From a checkpoint of a small transformer trained on Wikipedia.
Training: 188M tokens, 5747 steps.
Each number is 128 + 32 x the weight over its row's rms, rounded and kept within 0 to 255. Layers, rows and columns count from 0. Numbers have three digits each. The size before them is the row's rms in percent of the matrix's.

# k: layer 7 attention key, 192x192, rms 0.0389, rows 153-191, columns 144-191
# q: layer 7 attention query, 192x192, rms 0.0389, rows 154-191, columns 144-191
# v: layer 7 attention value, 192x192, rms 0.039, rows 128-191, columns 144-191
# o: layer 7 attention output (transposed), 192x192, rms 0.0481, rows 128-191, columns 144-191
# gate: layer 7 MLP gate, 512x192, rms 0.0568, rows 0-17, columns 144-191
# up: layer 7 MLP up, 512x192, rms 0.0549, rows 0-16, columns 144-191
# down: layer 7 MLP down (transposed), 512x192, rms 0.0558, rows 0-16, columns 144-191
k153 094:145157149201165109154133134195152140163181097173064136141148135203107148157134091088131142153131095148205067159192128106141217123173113163115115
q154 102:160081185134113123121116129171106139197162141100056110144121113105125149108126116077156105162122097055123138097139162080159184171098146150145084
k154 102:123098126129155102106118132088103157127173115141103104159163143179158104115195151086093113097113115117149121140108072107127137141152095079130127
q155 094:142190099154217146116120109104134133128135117107136132061154164103138131154151136132157140136110113123140105146172164136143155092104100130143136
k155 094:097115161055102151159206108153152101156140151144123102083128192130171087127087165168163139154172101090156134123140117126148117117143139086127146
q156 099:089105077146146110108093167126124089115143195112069123160146126114155101135142103155090129097146127115117131151112078193150157086053142105118141
k156 094:133121176101134129114156137140145143175124159154151163083138174119169130157140080169069102113183185094129092124126120125167081128144196138176180
q157 098:117123152161145042104150170081106135138115087072132110101081162107139128103162089097212194133182096125148119111142139123078145132136127119046121
k157 100:075131147137153154131094130144065159127118170139149098118138118139068146167130175130073165141112133158058069153110167100171059098161091162162141
q158 094:162119144095118150130101112159063163126110212118117148110156123167130088103144096171166072179097095119143076090119185158135141143135179109125128
k158 092:120098153125139121128126154110124179099136109081119080048134168145123063071174161120123125104093089135133116133125137140124120146126115135111088
q159 095:061124094063091130170128190070098145169119138139135134096123070059120128132097184132167156102118114153110088085103084167089100166130125111119130
k159 091:130138101197121115132086179163139092083164144102132179132093076127090097117161156103158157144096181103177134119157134121185154152112145155111149
v128 081:111053153187078132171097164150116154110124138111153168131134035156096154075112154119139111143125173137172097103135142103100100140138034096118101
o128 078:148136134163082115111147067154207125129108093109139140143116176126059132077068115112156118133121130139161093148174099141112106132116140131072120
v129 074:112125151157127125078090170178140086122184135087135160141137123090123154088104138143165124086102140084138096106076182163157163085127101138160148
o129 076:102097138146173120107156118107143104143161165109110137098121157114057179097113136068137123086093077126162156162158090117121145077043106125128073
v130 081:120139098190139168173129149134101148090119131181048094086134112086103115196185106091104095096165133171161143153182131128158059101089110147141198
o130 082:114158156113113170174079129132118112144131151099100132127046143151181109150255143099122073130075122111130114085128048095132103064145092100122095
v131 081:151128123142173103146091176155149113130152146080081139142102174148183071130110093170117120078133075157197146098161125101076144132158135156114169
o131 081:142177172100131131126095100059125108097117123089100148170137120088077128103151101201066093099147126134108134093123107136132143133193115210128124
v132 078:139123109135212122141147101137150128099075086137117163163107135096092095150060162153104077106136049181091180113153180145170069103153137120171155
o132 075:109132172129166070120169175122149059137134100109085159186147152229141161172122084103135141131129076129122100129158140111194140103163144129103167
v133 075:153096136130112103151109190140119135080135151098135106102132108095103071125186130151140146144089135113112123119155157101101114185109161122157129
o133 073:163197143096107157127135148144145115151128145174160109111146089156145076121096133123119122102107187169115108066106174126141097169183127156092128
v134 081:115079132166154150117086107153165110077134113080038142122100160110142127097212124099120109102157160137172178118107158116092084149104184080142156
o134 080:129206143163145125180065079113132130094081121093134128127154109119120097110164133178122131090148147108133137134096122121092082153109185145100162
v135 073:130124142119135076133106144149034116161102140080116148129125119147157160154144134151131102155058061170173081085121085196072142110134143125144150
o135 067:081134142097130137055124155171111127097099135088127123177132124150206126084090114229161116169036107122191169128145154116106137083109102129120202
v136 079:106111128079206050102125118156165187080084099123115128070137151167055116087129085106084133134137151087140067175072151139140142144135127153086159
o136 074:147135112151186140118174104141107131142173185147104100168184143091101128130073130131083110139137123120180125144142174191185134134149175183116176
v137 078:132063142129161113131124153107133108122114164133106133113097147108097108122195150127074096130098186156093111178063092125134115162091191125116114
o137 076:137117132130127148156113122142110096101181190112168088154132153078122097142142091128086094080128151129126164157125136066206108157072110165101105
v138 078:136130116107131175228107111101118091156165112166147095183147153087162188143142136131153109080164162093128118141163118101082094110120128107176107
o138 074:143124143158088108134112136143111117204174134155136100147102106189211176172111071129138138084164166105122129148127152112139122058073101111038164
v139 082:132197120142119138109056153085168136149162124128154162124102104080148177123121105141123192128172183096128147171190113116121128114118113141045101
o139 078:162111139128129127140078114151132069081118096132175143112123119147110110182102165125187217121138160093128101184124141131189118099080073104100025
v140 086:140115176053191148128118085159069093120108197074121137131149074097175140119126171141157111153158071126076072100174158100082065130110126132069165
o140 082:147102098084159103068066180182076091144118170082153173160113112045133072028126146128161149126192158123115085078153114114159145120148136158104125
v141 077:175132131106136104118100117141159148094120118113043112149103145100146132124228150135136104101098110091178132126122095115146152104143142066148148
o141 078:162164157150127072091156151101115114144120137076107116118081158188137140097144128175071125100127110117130166111106109105124178088137221131178149
v142 078:159109105132171131106109131177128098120106143053112166105134094102202186095079112135114153123127132152159159129131123137134163106156179147117150
o142 075:170154094154183118077160135096114122137055143136151184124174170121127134118157132128128110143130095145151157121126108104093167138150125142134114
v143 076:110076079111092116126133110136143087188126080121124158103080100079088141156145187132106175173129094154123120141172123106113051158119184169147178
o143 074:158160127096140177111143093130156137153146140119164138119111114098142097185131102174084164182144122150143122109165114136118089113180100155154135
v144 074:132100112093102153107090118065131136109105125113090079103138109196168088142055160131061133122125112110100139141159090104153159118147164114096192
o144 073:126148124159111082085191156135098155099142177085165104169126133132135172073123087161077170100141070100139124157148085146153095123164119078124142
v145 079:148172134175089079183134102160091116101183130122164136159109089162122076130090151151112160176087094079124148094138117183047158139130127163156157
o145 076:108173122134079153146148087149162136156095149143107189148164129129156142152132116163135108068143103065063152145084122126185083069163117096119121
v146 081:135096077172090129144112123137153095154156162133168153145126078109195144112188174135126143084115161074130095059119173114103193101106131097111136
o146 078:160118068191133111065145146145136079104129164127162105133070172082147113124158163099158106129142099143122162133118126122113096124101142115138154
v147 076:193155148183118144163096143144117135130120098088101129111117151118129146107112149148173100169110115103142164080093126111120132050140097206190108
o147 074:110144144131111101121139181134093125168134135076135135068135184164079092091161176108164066132103064139071153163123125118147172100115104214123151
v148 078:127148153139085149132092172194130117065067145193117103141093164156131087150142124141113161105080058154132129088097142140110158122074127136134067
o148 075:150128149151093110133147137077163113116104127117129134144138096149136148030188142128119174192066092108070167162120154147141129111090182072137095
v149 076:197147145143154230148170150081156134115100160139095127133137158172111126148126141131169119083119058097144095074172128134135182111104103110115161
o149 072:158098161170149175122124135141095128139148140113111126124115164191104123182100089101143121149106143120126143135107096132150124161168084124066140
v150 079:104122108175119153166106129132115125147157128112111114129175232138118157136103123098142131179124138178055165149077137164161129120084131156093157
o150 077:154068129082136120114125117042169118129171148128136129146189082070136121096146137112092069169150164144126085137118084167111134156119058124134132
v151 087:118171157109153112212149143111152142175100103121120150112151163172161121120122168114117186144121108143126131192126090121122163097130109120127144
o151 081:080157107101121127148131127176132127161157198113148109135078153131081158087058121134091138103146128148169098131086147101171143148176103161129145
v152 080:111137076069113190140107147158113101139148110136145113159135093157156067073149130081117106120072113089102126111110119137113140129108139068137144
o152 077:107115139089182161181168158118136179098152141131132042088133082128161111132154124132133128104129083092087114153108107141106132107076173106143149
v153 087:090091108124118124136155144164114117129104151180073092138147174136102144143155076181103117102131138145147143112182123115093143081109130168088126
o153 085:129141118120089178115180135117150114126140071111086119090116110175083148129170103178117142127124136148153080161118158139077152163146145097090087
v154 086:189131131108150154097134133169129084100102061155112181182165188158110104150100131168150076100119091136103199120188130161125142110115152132130153
o154 086:117113150119107139154175115135091143216169120182107121102120141151080114103100094111116160131163137073128091171165145062152165137111187190102119
v155 082:072108149157072147169141133185135156127134139177129079157195136073111104157129077125081134090099157131183148144081133115076094137112193103153159
o155 078:166135113117070157183093099090123139152191160132070201151166117118122083090184133163178095126078134112152087113160129107105150124104141044091136
v156 081:143095168168119166100176081146117137115111093150113149103146106100128124134133128154125156143126111140195118171191110169137128161116122159140065
o156 081:084170124107137159118122135101105118147086111118165136118102150150119116143166100140139150157126096106142120218152160058184178103176144172120167
v157 076:094171117142094075101127110088155117172119120129079106097138163039159110111099144100159132146114095158123164105136058165191077142130138144130177
o157 071:122138170098113072122180128094118133085144157098154145159085122126131117127105106155129184197168129125175069129088166119111107130151160086064098
v158 079:162106120091133119111143136073122143122148128112121176148117150113181164122088185170154120088092116151102159151037111116170132115120172159144162
o158 077:078150172075134114094098147146093143181152117160120076167110166130105127138166117102072085142175110130087096101100102095167154153182133147112140
v159 081:127081082113134143127115110176159105119064110137091117097123110111152136131152133121074091098137164130112116089073195112093167168167150067122163
o159 079:157157161136122140074111092159117119148078184108105068165141139083126162092169108135140075109076085115112157087087156117134156202123194102157140
q160 090:151121134139092137115082065179136124134098128159101088159196125126164126124105135169145129123105092133125127092120090097037096121180099176146128
k160 069:097141127123111101172096113084097132129109133084124088137087079151173161105116161140072202144092148085126123086164168120101141120123177121111097
q161 076:086101167150110105135120114130140148141189124061149117100079165175106099187112100098122102061109136097118104129120144154134152155101149092133125
k161 074:125109121136145158079136129089075073137101126167126113205131119146147157154106093057089122145130133190142114108178173130143141127157091104111152
q162 068:140149089070148115077203139114145121134173152163173108124102119151099105169105105109156158150160161174116129103115103138165083096135157143148172
k162 073:133119085167093170163083143156151143163094087093083157114117140109180140172062146124128176081151079209131156103144161106100171133118128147091092
q163 108:093100040126124138152155095169151153090146081172157098054181113125147140106141169109108115148137167167135122142094175148132115133120111096135171
k163 103:121098134175175147122153085133095127082138149118139093136158125099067119116208146141090110160137158121149129152138040177152109135088132098098181
q164 106:132139205167056177126127092153129113142106173119139144168118166123120111096131100174161151098065126082125124077133138103117131155104147138113065
k164 117:141080148127114100115165098128127133124137146153076137133171116107053155118159170121127109111162163152114125147134082154156123110079096157140135
q165 101:095083123182110116152143154135095112080149137152174119179111106056106135173112174140123134125147130079172089124143123099154082135093098122144162
k165 095:146144133104070108084066144144140137138145176108152128222104101113170128120120113146179149078179176162067137086134156143158153201082170171107116
q166 099:104072107126168132148161134126119179130153193117142139175169125126201137118142116166145126120152158161110106137106139141111094175119119172123127
k166 102:165117070071161087124112219143158134108131144080089108176080132193104115095078111130100089100112151124078125097104148203111122138196133154107122
q167 099:081164187149105110140065144163119134091097136103145128132110065154171131117176122166119129067114133119194139166126121128130145161200084120099103
k167 099:141128135146025138115139156149144137175141105106131060098111114083105148160051135129129155088141158080111149122152107146132157100151123117145111
q168 076:122195077102150109104110141117105126124172127206089152127162154116113149109136106107100134110233142179176112164106118178155124132147179091108116
k168 066:149164130060072195100184053172127127131109144063185124130099153038096147093116160172145129076127161085177173135136130082089137126121120118148129
q169 104:143039181128080121146104090171094151147108147122105107145143108155126131080171142166134122152075085088092116099166111117099100133131069143116082
k169 078:121212165126150098153100152105136109099090119127136102110112144150160086176083054143089126167052142107159148119149094099083129141177150140120138
q170 103:118096165136088161145105099147124124126136142073131165158117146100140097127144117203118144141078063083163139079147105117109161135096160128115094
k170 099:122102109122166105101126136113095107097085078183148094115138131169192148139122116085071129131158140121136130123142130163166091094200055112117136
q171 096:136108118116189112136153149106166141094083116163139133122167143180170128155106133117117124136226210133080149154126123169120127176173083166137118
k171 105:180112205127139082104152075133101068186123110132117045164103129114105121114070113077127126115107106141200127122182180128142166089168096184130120
q172 097:153122107123210079096174149101112166130162142160113119129147124112146132113150122088125118166160165152085137137095108194147098147207116149162117
k172 135:110137109113114103118113132141142123103128149119124132064126124126125118134221139163077121114141213072128114101059045139091096175091089183137125
q173 098:130112060116159127153165166142141136092128179169139145095123170119128133167113169181164102212113078129098113136162155140147101220122159081128098
k173 093:128119117128111091139146182130163146139059113118169151169087106171140159146132163111132175153098080108166110110130204209120107196098119162108109
q174 105:148185159187116113123129149149163112164060137144201156096143156167093113161113121121128143131117172151145086161078104131110127115089157145098143
k174 092:189176082115098123108130156124155099106100090180178122091144151092148126102096124159149124060108107137099112154131145106129127090207140093081139
q175 103:116142115133172118116086115123142127157144115134162068136152134125102127056069092146102086110055164114162172107147125124148122067104163209168162
k175 097:148113085136114075138120179189118135108116150162112136100169131167121160157101114121149179123151117100159179129149141141152157113120101089150108
q176 100:101127114140157144093157115124123130077152130149103099092172072194149093134111190090148184079148189128135126130131145157124134167168107086128135
k176 093:140164077092109143114086115125113099126119146152136103091118157200065131129132135118121073141106117111101099072182144118169072157114136115084117
q177 094:189114114093107149131080141138151167151123099173152140132118102120144105100144157149144051169074156131107170140107177103154137149175085217168117
k177 087:123085124127093113111124152109081133120126099189153064163127149073103118129145160186105102135133155156139056105062151134117128166142102141092156
q178 098:113116155167111103104070136133131033124182161127157139159116126157156125115120163167117104098072101095044147154134077175224121148082109129119128
k178 102:140125138080154059046158121118154133147160154171143197142136137161108117130055120165085140125146159139191152133162082131099144124167129177096180
q179 101:145092145134100158125115064146136102214180158121074069124119123113145120099178102106211150194162083126163200157178128099123160102114136149107139
k179 096:151081131142162132096089180112105111174209082138173158193166107067138076172104146120061155150118177113096122114124098105117116104086109119131100
q180 099:172107159099151158101153134144123068126154115138126226103116078169137143164128103150137136139076112143073128149139106143096135104118115116069109
k180 094:132103106070094154132079187144102149136157211174126141135110103191158142116146144097093107157057154069179126142091134113140108179132081101119125
q181 095:155147153156155134118111128162129102138118102147048154154073101135168122138136078133083081168112119123153124082167143122145101102135151090123101
k181 094:162131123087160120145135131156113096135156162079174157140128167134127088131138152121135148108092130107164121171072084180156095102110123176131191
q182 090:134103157112134113083132149112123153119148136166138155195122136171125143117109142151121152109150127159072132143115107192170125129135153138145102
k182 093:082094186209141112085133104119176095144140156103080164198143112124143074138091152073064124160149143106112137087087132102116168171201129120104136
q183 092:119132123153169183101108175146094214134243180092112153087123113070121178146138124126133112113146092141100114074074142134157098134128142108160110
k183 096:101142169132118118128157103102138089107125121160129123160148164194143156123127120113122056123151102082131174163148114112101166110120116076152074
q184 109:143087192137095147142123110157162138124083192133072109173139123163051144120157153147162080084123084091118175165091083133131097159144134085128159
k184 100:152094116138096128113116162078092166139185113101162141156087145168172144190088142077102139082132150116129131118198068120122109089167105167156144
q185 099:084102119092135159140099126099100129063159126128149178192164115135130120173203109091123102128117093093161093092106125146090159169120133111155146
k185 095:151093124177169142135176136117110153124155139104142070101121151115117160158114176112116115104138129126133063127123170183077152131150146155120132
q186 098:135134161095102163090101129089160153126104127118139204062179117145191124122129033129115122153101166128146131115091150147132131115085080158149141
k186 093:156129081121161144116146174113121112111170160142133114148151166133159117129140180191138154136069143084126112153100126155082151100112151023189128
q187 099:114145161126128154152151143145206136082180166132127169121119123111115159132134108135143074134130052164095126125091197122118145165109059088171105
k187 095:127131124126145165120141168079168116129093199090144068162059113135104137187114143102154129135242118151096138080123112162133118164129082156151170
q188 104:152171094112144103138142125107089124142173129109110094180101166113094149160116139120121146082178154113125195120119112170106147155115143164141142
k188 097:090090127231152093141081127086138144155144131095127182115074170055151144056114079127128081076177114135078143112100133168126105105162148116123151
q189 104:150142141104116100143135123110151128086141141148180091018127131118118143117109110168157165112180150179104115123142161126136126183129154117165126
k189 106:144146038137131107167175134137123146095075120140163159123182106131110109092110141131135159110126106099161142127142137081150193092143154183168130
q190 097:117201146111183196106089116128113152123134095124167136159090162099114124085120127150155138114136105212067141097148124066171118133096094076126112
k190 094:118141135114105181167141099101104117116098143162106078125142155146106095103090126113102150146111147138137104050190155119132111166108134047106130
q191 107:128150074160118130116127115151197107152136142132166128173125165121105131125180093151116108107198149130173153110101100148080143167141147181147169
k191 098:102147166109125151126109155094166177117106075140079202164168153137130109139047156167091151059124187065067164129176129105137084082107157138123125
v160 077:166129151170125089194189098098145160067123153091167091126156155125145130177094112139155191114158147102140088069148088136126132095086131120160133
o160 072:095119144157128109164147123120150132145134152042112102134122143146121137154129128118148182113210171131173132118151147136129064102101129119188126
v161 077:137111167067093153130092130111150130122182099120158069093133114102161175138133088138170077193121074212120137043152195136137118096158148139134098
o161 077:157049110101116174131112190109189151142110142093195123117139097108135151119122124137131173141131116186152142172183170094111169151148138141137113
v162 081:086163102160148120110138109124151097132062176093124179158114082183212146090139139126097164133155139095149125135149143160145071187161113142120107
o162 078:076153118124159108180133094141109106073136149133151108150090081166144171132085107114122140186139137070154179158143110161126084149108071125157115
v163 079:160130100079104098155156105106111208128143124149106163080144125122147090051107156124121108172146049113107211143110138088139157119173129136113104
o163 080:168151129052092092074170178137115200113133079148127169103138168127125107092136142096146118127128084083138147166120138141124120071164118097147139
v164 078:101166157127128146164095183049126150133191093089171074123163056095095166100121141119099148099147147121129163090097154129130148177137149119186133
o164 078:123168146058185151125121152065154080127156092114131107110095124110095143067148090080081102085108102181119118092172114106147126182087119115127134
v165 084:171087152043161148134168147142114140118114128116140085101177153152131135128090098111178101179184113145146083111119114167098108106147135138102196
o165 081:113142150111125132159103147135151133143082091098151051070166157140126128133107075093145111144197125109205090103130090100075071073145129132108130
v166 073:098173117121079145134179150132138132124154107058164129184114104191137110135061150088131143172180112180129168162172122139149083120115152131111131
o166 073:087177127095165120168137111080104145145132111074135119123114097182129080107074123123153159192114061147152122143124125201126129134114087130018157
v167 079:105109142128159163169169123143144135151131115145141145144122171156052148160123126147156195077239163097142140131172127124158159113135134168094087
o167 080:086116133078127220124144103170120098105139157138128161148156091113077147184145134162096171148207194143159113108194150165171151120162164167118137
v168 077:128090106115101107206129094193138125126096054078139098145153154138117151132070101120113122132114108086154128139156176116139107132135130164120065
o168 081:114066080094144138170161091095126130119062142141178151143207169123153185126139134105124136132075081070159112150125144150138137142102102157112056
v169 074:185156137095162166128130108149066147028104119142103156173160106093101131083088173101145113069144172108053111153060134137119124195090148116170159
o169 074:116157153139127162087122058153127143089099126064098155131146159159094161080094101176099122047159175100125112138085141168143132154157151160152167
v170 082:151158066102118079085121134116063130111134098078084141093121153162144088172130142188117151100070150170132100175138137141139120153104144106112128
o170 081:173144157137101106120120118130092130060078064123145133093117158125162151179154092186160130170047120122132095128083144131136117115119128155113120
v171 079:128126147064159082121159156187111078086178145165113104140178103155169147091107167144097117140130153125136149161064138137112131149061142090154145
o171 081:128117147154098120159173121150126160130143072096107149125086138146156132128112163139125100114104140155142158143080156181057130187081150116148185
v172 073:160063138164123042060166073171080122185121085125166107149146075084176114086131158123150168081125171137062108102136087095167076147163044153120139
o172 072:117095144165063066049094146159099133098119133139120106112131110102195050064079130077152133089065179150081086150135146129150085121177044145144169
v173 077:155118108114177155092159146089136133137151095134066145147057137109021184126102159111134163166123163159071105129173214097128141159165099171143131
o173 078:172123107161206175095192177130102121122144122142129145172114152093006133156101129136110125184152106160104081132151180076123149168163085094086168
v174 077:164120118174119156118150142126126096099069058151136117104103168098097078076159137157154138166085135099132137112157120137124126138111099137147088
o174 080:153143147162067140166127148105150126117114029108159132097157101158159048167137135126123152117079149119125093132145139196099091092167123145106099
v175 079:142149157114154152095161119110123133164206123102095129202133107076119153102135112158149146133041173106139075183168106075089121085145070060162097
o175 079:190108103166152140153125122133088135118218107123094123136097120115107087132070136183131078088049167138123107121203126124143123111118150106151144
v176 077:130154121155126115172122096098075126088116152139122112123093150165062154168159094160180155087100147159104129081149114167120176129107207109113081
o176 077:122102164137124109097110125140149039118059198128099088156114136181131149181044081146106118127159141175119166097117153161117195158119208142141141
v177 081:159088101176124133095143122087136151076178175132144130093119135177105069091090085116181175104091191135113175109129157113109143112193140170119098
o177 078:128087142144152156068138103116051152091128162112110140095131102176144104113141120094127201106091163116134116157146142162110088138181163156112092
v178 083:153136085132133090101122142112102161081155178092185126171148120140115100131143116099135120165131068135135153065140160121100127144143064169145127
o178 080:111089167114161084089133129104003147095125129120144048143124105137118140153122113116091087166136052144103105097174093105104105076179084171112124
v179 082:097130117052132057092110105124124095118144162121149095145100146105135115132091133156124118109149088052131117140129141140146116104118118138115134
o179 077:163124108123117128096124174130084139116154125122067114157134137086147108138194130148145103158147037098110137142125145163153162073147090120114105
v180 083:159099161096073147134191102124081107115138216112171109111154111143170082153129181153124145176161127111156118155159106095122125153106088130172117
o180 082:103157139100075133102112151155147123066113182086174177111128063154133089098177151127144106168096119114094130075156098104047066099146090134148163
v181 072:122157106161181077150115132101139112145124128179099122127062151061148179148117161108098123145126195155154133079098144148103192171137121129116160
o181 079:127131110159144094118067095103097184176179114112030100163085115105139146141150120135084171151192182125105131083128128140108134133106161112145142
v182 081:140138111134087093110166080178105067100103141129131172115159217115112135126107095113115147099110193164096090165127108135163149153137154110104119
o182 082:162130142093131142105161121172108117081127102115158142129144190155145124144075141107129115103101206102138144087118114123203123116105096127115147
v183 081:085133100181127077173096145110117048138117178106172195153096170180087087151132093162087078180092137152091127156163167198186139143122184111097109
o183 081:133153149112053097169120070148128052151087147123082155191088126163084125180090137154121185121115076113099154140128137185164157116176178136075118
v184 072:103096155097138173166140153193163099083153102074208176210155159126124074090125131232120097121077123105158102136160109094103135124170161112130068
o184 072:045158186124100175120046115129180086134095128089125187141063163140137079134157148138077074108082106138117123130124108135142152114153151142136105
v185 077:111162122086153098159101126165101172150151080151133082209062142046109170105137099128101171136151074123141163136095112121107148111089088078086189
o185 078:175150166119105148182085129157139050176143111112168115094099087101113105115110112157117118153190078088109139154171125115154181066086094139105176
v186 072:136105182109157119064111151135149129146110161117126142099095126078110115157117137129083136121130153156093149122120138130121162182112149131131098
o186 078:220144152160125131101099062081124143127119124137124134159111119113093151170137128093146156120145169154147189092168119137095192115114119136129096
v187 083:100123184182148154163074152131099184084170166108153145135172151140137083136112089145136120163094054081146166106130105130106112079128091166127097
o187 081:083114143165152083133150131058127108081125173136148136145162161139156077090092085193155149147111092118151164127119103127112091075139119190116096
v188 077:127105123033114120124132126109151142139086127200162196079117136179108085131125170113202144139132118149120140121156121131141117150154113116118157
o188 075:121146197043178092129146116097146080122078146155137183061205105170162076110096172144178202188070178143123155096151083128070121112117094143125155
v189 085:102152148158122126074103168161140098152099166109110071129161062122233153149186160091119155195110118123103076141104139097111177115086169136151139
o189 082:064144137119120099125147162182120110123070131117156071163108110120174188090133102078154075134081139149123148139112118124047180119089122144135114
v190 083:125203132162142071106212099100160122120099112123125160109122086113125118146161155100100149127163128168127141156097125103142165129099112204126141
o190 081:068113153115128077119223086126099105119067075104151131139106141099166123112114154096115088126159063122140107135102136131122118095119078143144127
v191 085:105080127234127163139135138063089068095096055064118137171136129125182113068120075144145164150141161145104095124132170113086105106106161139111078
o191 083:111159094165095199128136099098124106087101084099046123180150104084211046100139094118064173180082185134116130089162151174123125130144189108096157
gate0 094:144110103168153225190133181168099124069138157166188155085109177124084165120105105063103175110137119127067176138104122082159107109166106133112106
up0 092:128172087115115136155054063087121155177147140064123147093152140134116154085102164099117131129120148124112132089193132091131068170157078118127119
down0 097:139155190117057143092143105164141157168134084138080155111096102151128122171151089146183099177100154150083123114183093135134155150079131151123149
gate1 095:114155106158156183074147101148066128166080115156159162150170169101187036163133124068176088120113102100135126109114145140124125111147134126134113
up1 096:081127174139085152050146155158126098180149078176119109067128097102105108157099094142114138091087133114101185151137138137166119112132163118136153
down1 094:127113159141066140100094148165071116088124127117206097169111117085145126088073131089179161147114073149089116145147125139151136114146143115142103
gate2 103:117107125164119125112098100187087109067150090111048130109124119149119156178125197103106115154139106129149102091140159151036091164161092084137123
up2 103:145075170091132081126076140141142097095065135097150132139155118137063111142097138073115139076130152121121115129156140191115140121128111073105174
down2 099:118119144102120165138126134108037088110160171061116143162156124102167157108117134182092071105126145051075110165119107124112143146155115158184151
gate3 107:125115154124132136102176114169171105115097088155149127152139158110113090139070147139133135110127082121165131133147150092109118113147188094079104
up3 102:121090151102148156089154129034196134123109123155106158100112070108144143144176144138144142075115129117187079114180115124171131156116208115055100
down3 100:126077136170137085118144058135168151111148112165181130126145185183196162103126057134121076160106159138090139118083158081171135178133093176144093
gate4 101:156147130124118076119116107122160157089146111164089164125104178115141084098164155094126142131129110151109136138132180191132110169110165124143152
up4 099:151136154140116130192095145136178167110102133124144135160163153157100107147156104134102148220148145140169161116087067097152082150168131223137182
down4 100:117132082139149134151071132124151137185135100078059081116114103150112091067109047081132187134107105105133130108157140102160143133087126146089123
gate5 103:106113098100140111121086124150119133139116145218148135133112037091114180110165149117180180130138172115121126171116150099078155144179155120080134
up5 105:070105200180132145108127095122148179151142088109154137109199129111125097133162125081171119102157084152106151086096157147130095187067167105116122
down5 108:153106161111124120108119113158107192133141084078133127142148141112118146102143075182183113136130153099154123089166140113089111146136146129136114
gate6 100:166106140170153139145120073150167164170072159112111131151145098096117094170113135101122080168117109174158129119095125140087116189195125168166159
up6 096:140160195143157129132083106150130076158065136177138135114022087143133144122139132127159114169195174130157091136096176080069155157139138069126083
down6 086:059093085091144136126120130157183144163119114149126125123149179066109064148114122125119168179068118104096176072105097138086113123110191110165178
gate7 096:136129157132098104140155097145115106180162139110083137106185142092046140095063150102173108132094130144153145108145071207067112156139087174096121
up7 096:145125128122166150136083191059117103168057170136102133164157116131131159142147163100089128165137130109186150127165142140127108131074090144128189
down7 100:089077089136153137139161131129128146110155108133090121133178166155167071122141090130147105157122115146067167171051158141100146170150139155174121
gate8 094:129095169138076186174127200112133071085176128123133153087141144160142101131049139092084104147092151136115112131202126166094117216099090152134184
up8 095:156130151124138140135123131135131072134157126053129073161145121157130179181097131138059144164142152142184090123152120141165098134162050119138181
down8 101:105087078154107117197146137135164137107082138115135116137097132148145106120126086180147102115096146071133140138131103108113157095096118102106128
gate9 104:092061132139142079100167111140169175160133097000158130087131075147061125140130153153196090154138105142108125147164075118120094112113192120102177
up9 105:191125155113153136111131113163095083163136092143131156101174191136133146108128184102173135113210103088182099119165133156134135134241094190162121
down9 104:140098179085145082111133135124092090133109129129135145137162074101090175131202118060136110151117100133125172065118166117130129154171121140098149
gate10 100:166134078097126037128104123151109114153134094079135094094096121162141121141148070066178100142157105124080145156145101143086152082105174082131127
up10 103:108140120097110120204090101141159119172142116078122169141126094190201070151142125218154131155113112189168136129114138159104151136114168134108174
down10 101:119147095092062180182128122130086107123179095113113068083095108170169124185081135115128092151120127091151161123175190133149150189134130127125138
gate11 103:128078062128108131116088143172139070132154102140088143136153137150146169152084146168165177120134165133112103098106118165111170141098180165142160
up11 111:126090158144152126136122121072108158130145161130143139085131084099061170073121181089142154144146093129062184152156118117121097139093170136170159
down11 107:119121083101221122068178164151106107068137083131130079120172087146165114172144131082118171131168175159156181172145146110073125143134096104186093
gate12 098:102112118126131128108135052141091151060143179130117098131132103137142143128096073081171094091149207068140078060175075161102148147165161116092102
up12 100:118177090092120153115141050140131077125084094146085157139106114108133083114140141094199119137099156087184143144072117093119159134087139062188148
down12 098:081071083162118136145129130141114125121142179155111087131128152131195081143111145207096117128126101113166101161082124097193190132114056156169126
gate13 098:126129104149112112187144157156103165150135118141081151112161141194129084140115201125116125157141131136128159095098076142095128084134139111150133
up13 098:143180157123087135120107138118086099184073161175133145139123111048131189109107099140090106164174121136093175128086115111120101142121129141082054
down13 093:085119194083218164115124136135068153142160082072094106126192077158133152146120145119135110112127086137139103150152126122084119116133093119155095
gate14 097:156099069162112130154144097128127079133082167132130091092103063106132122154099095133158187129140086198169125108139098140140137147145148086108102
up14 098:127134168127116155112106181094101143207093139175103092186130160163078050129103071104115117119089149118183066108132107094086098137162084154064142
down14 095:154175141142127128153116120115097141109070126144086165181109113134112132112184162105151182150120095128126163171107110105167153128175116098164131
gate15 105:119077188175180140123099165146139092149139104159145148072097118122131083062120092096139145191145196142150132093083142157144135147146168174118074
up15 105:162128064117139185140103136160093186104046188102128129169114164184121158159112196099115086127100162101131116121120111117129077170135128131135109
down15 099:127127150125101112124143160117158149114171134130091108155103149145120127171119103136156114085090063163141091106108128153064138129101105070133170
gate16 100:174138076162069195137141166101145114161160117116138177086167108103126139166128111116090133148203104112111152161172136132138189120058086096115022
up16 094:149105072167165147089119150106085161097169178096065137087100101121109137134124142149132097132146153145071141123164120181155168131097144142160052
down16 100:141090108126107116139143096134106088121117090164152067125142000125127185113139152137103116111133152174142168133126175164134142114093062139150109
gate17 099:096132184143155095108062171102179126163147126065112162150122120060213098167120193104131084176146103112140107103158127126130092171116144128152162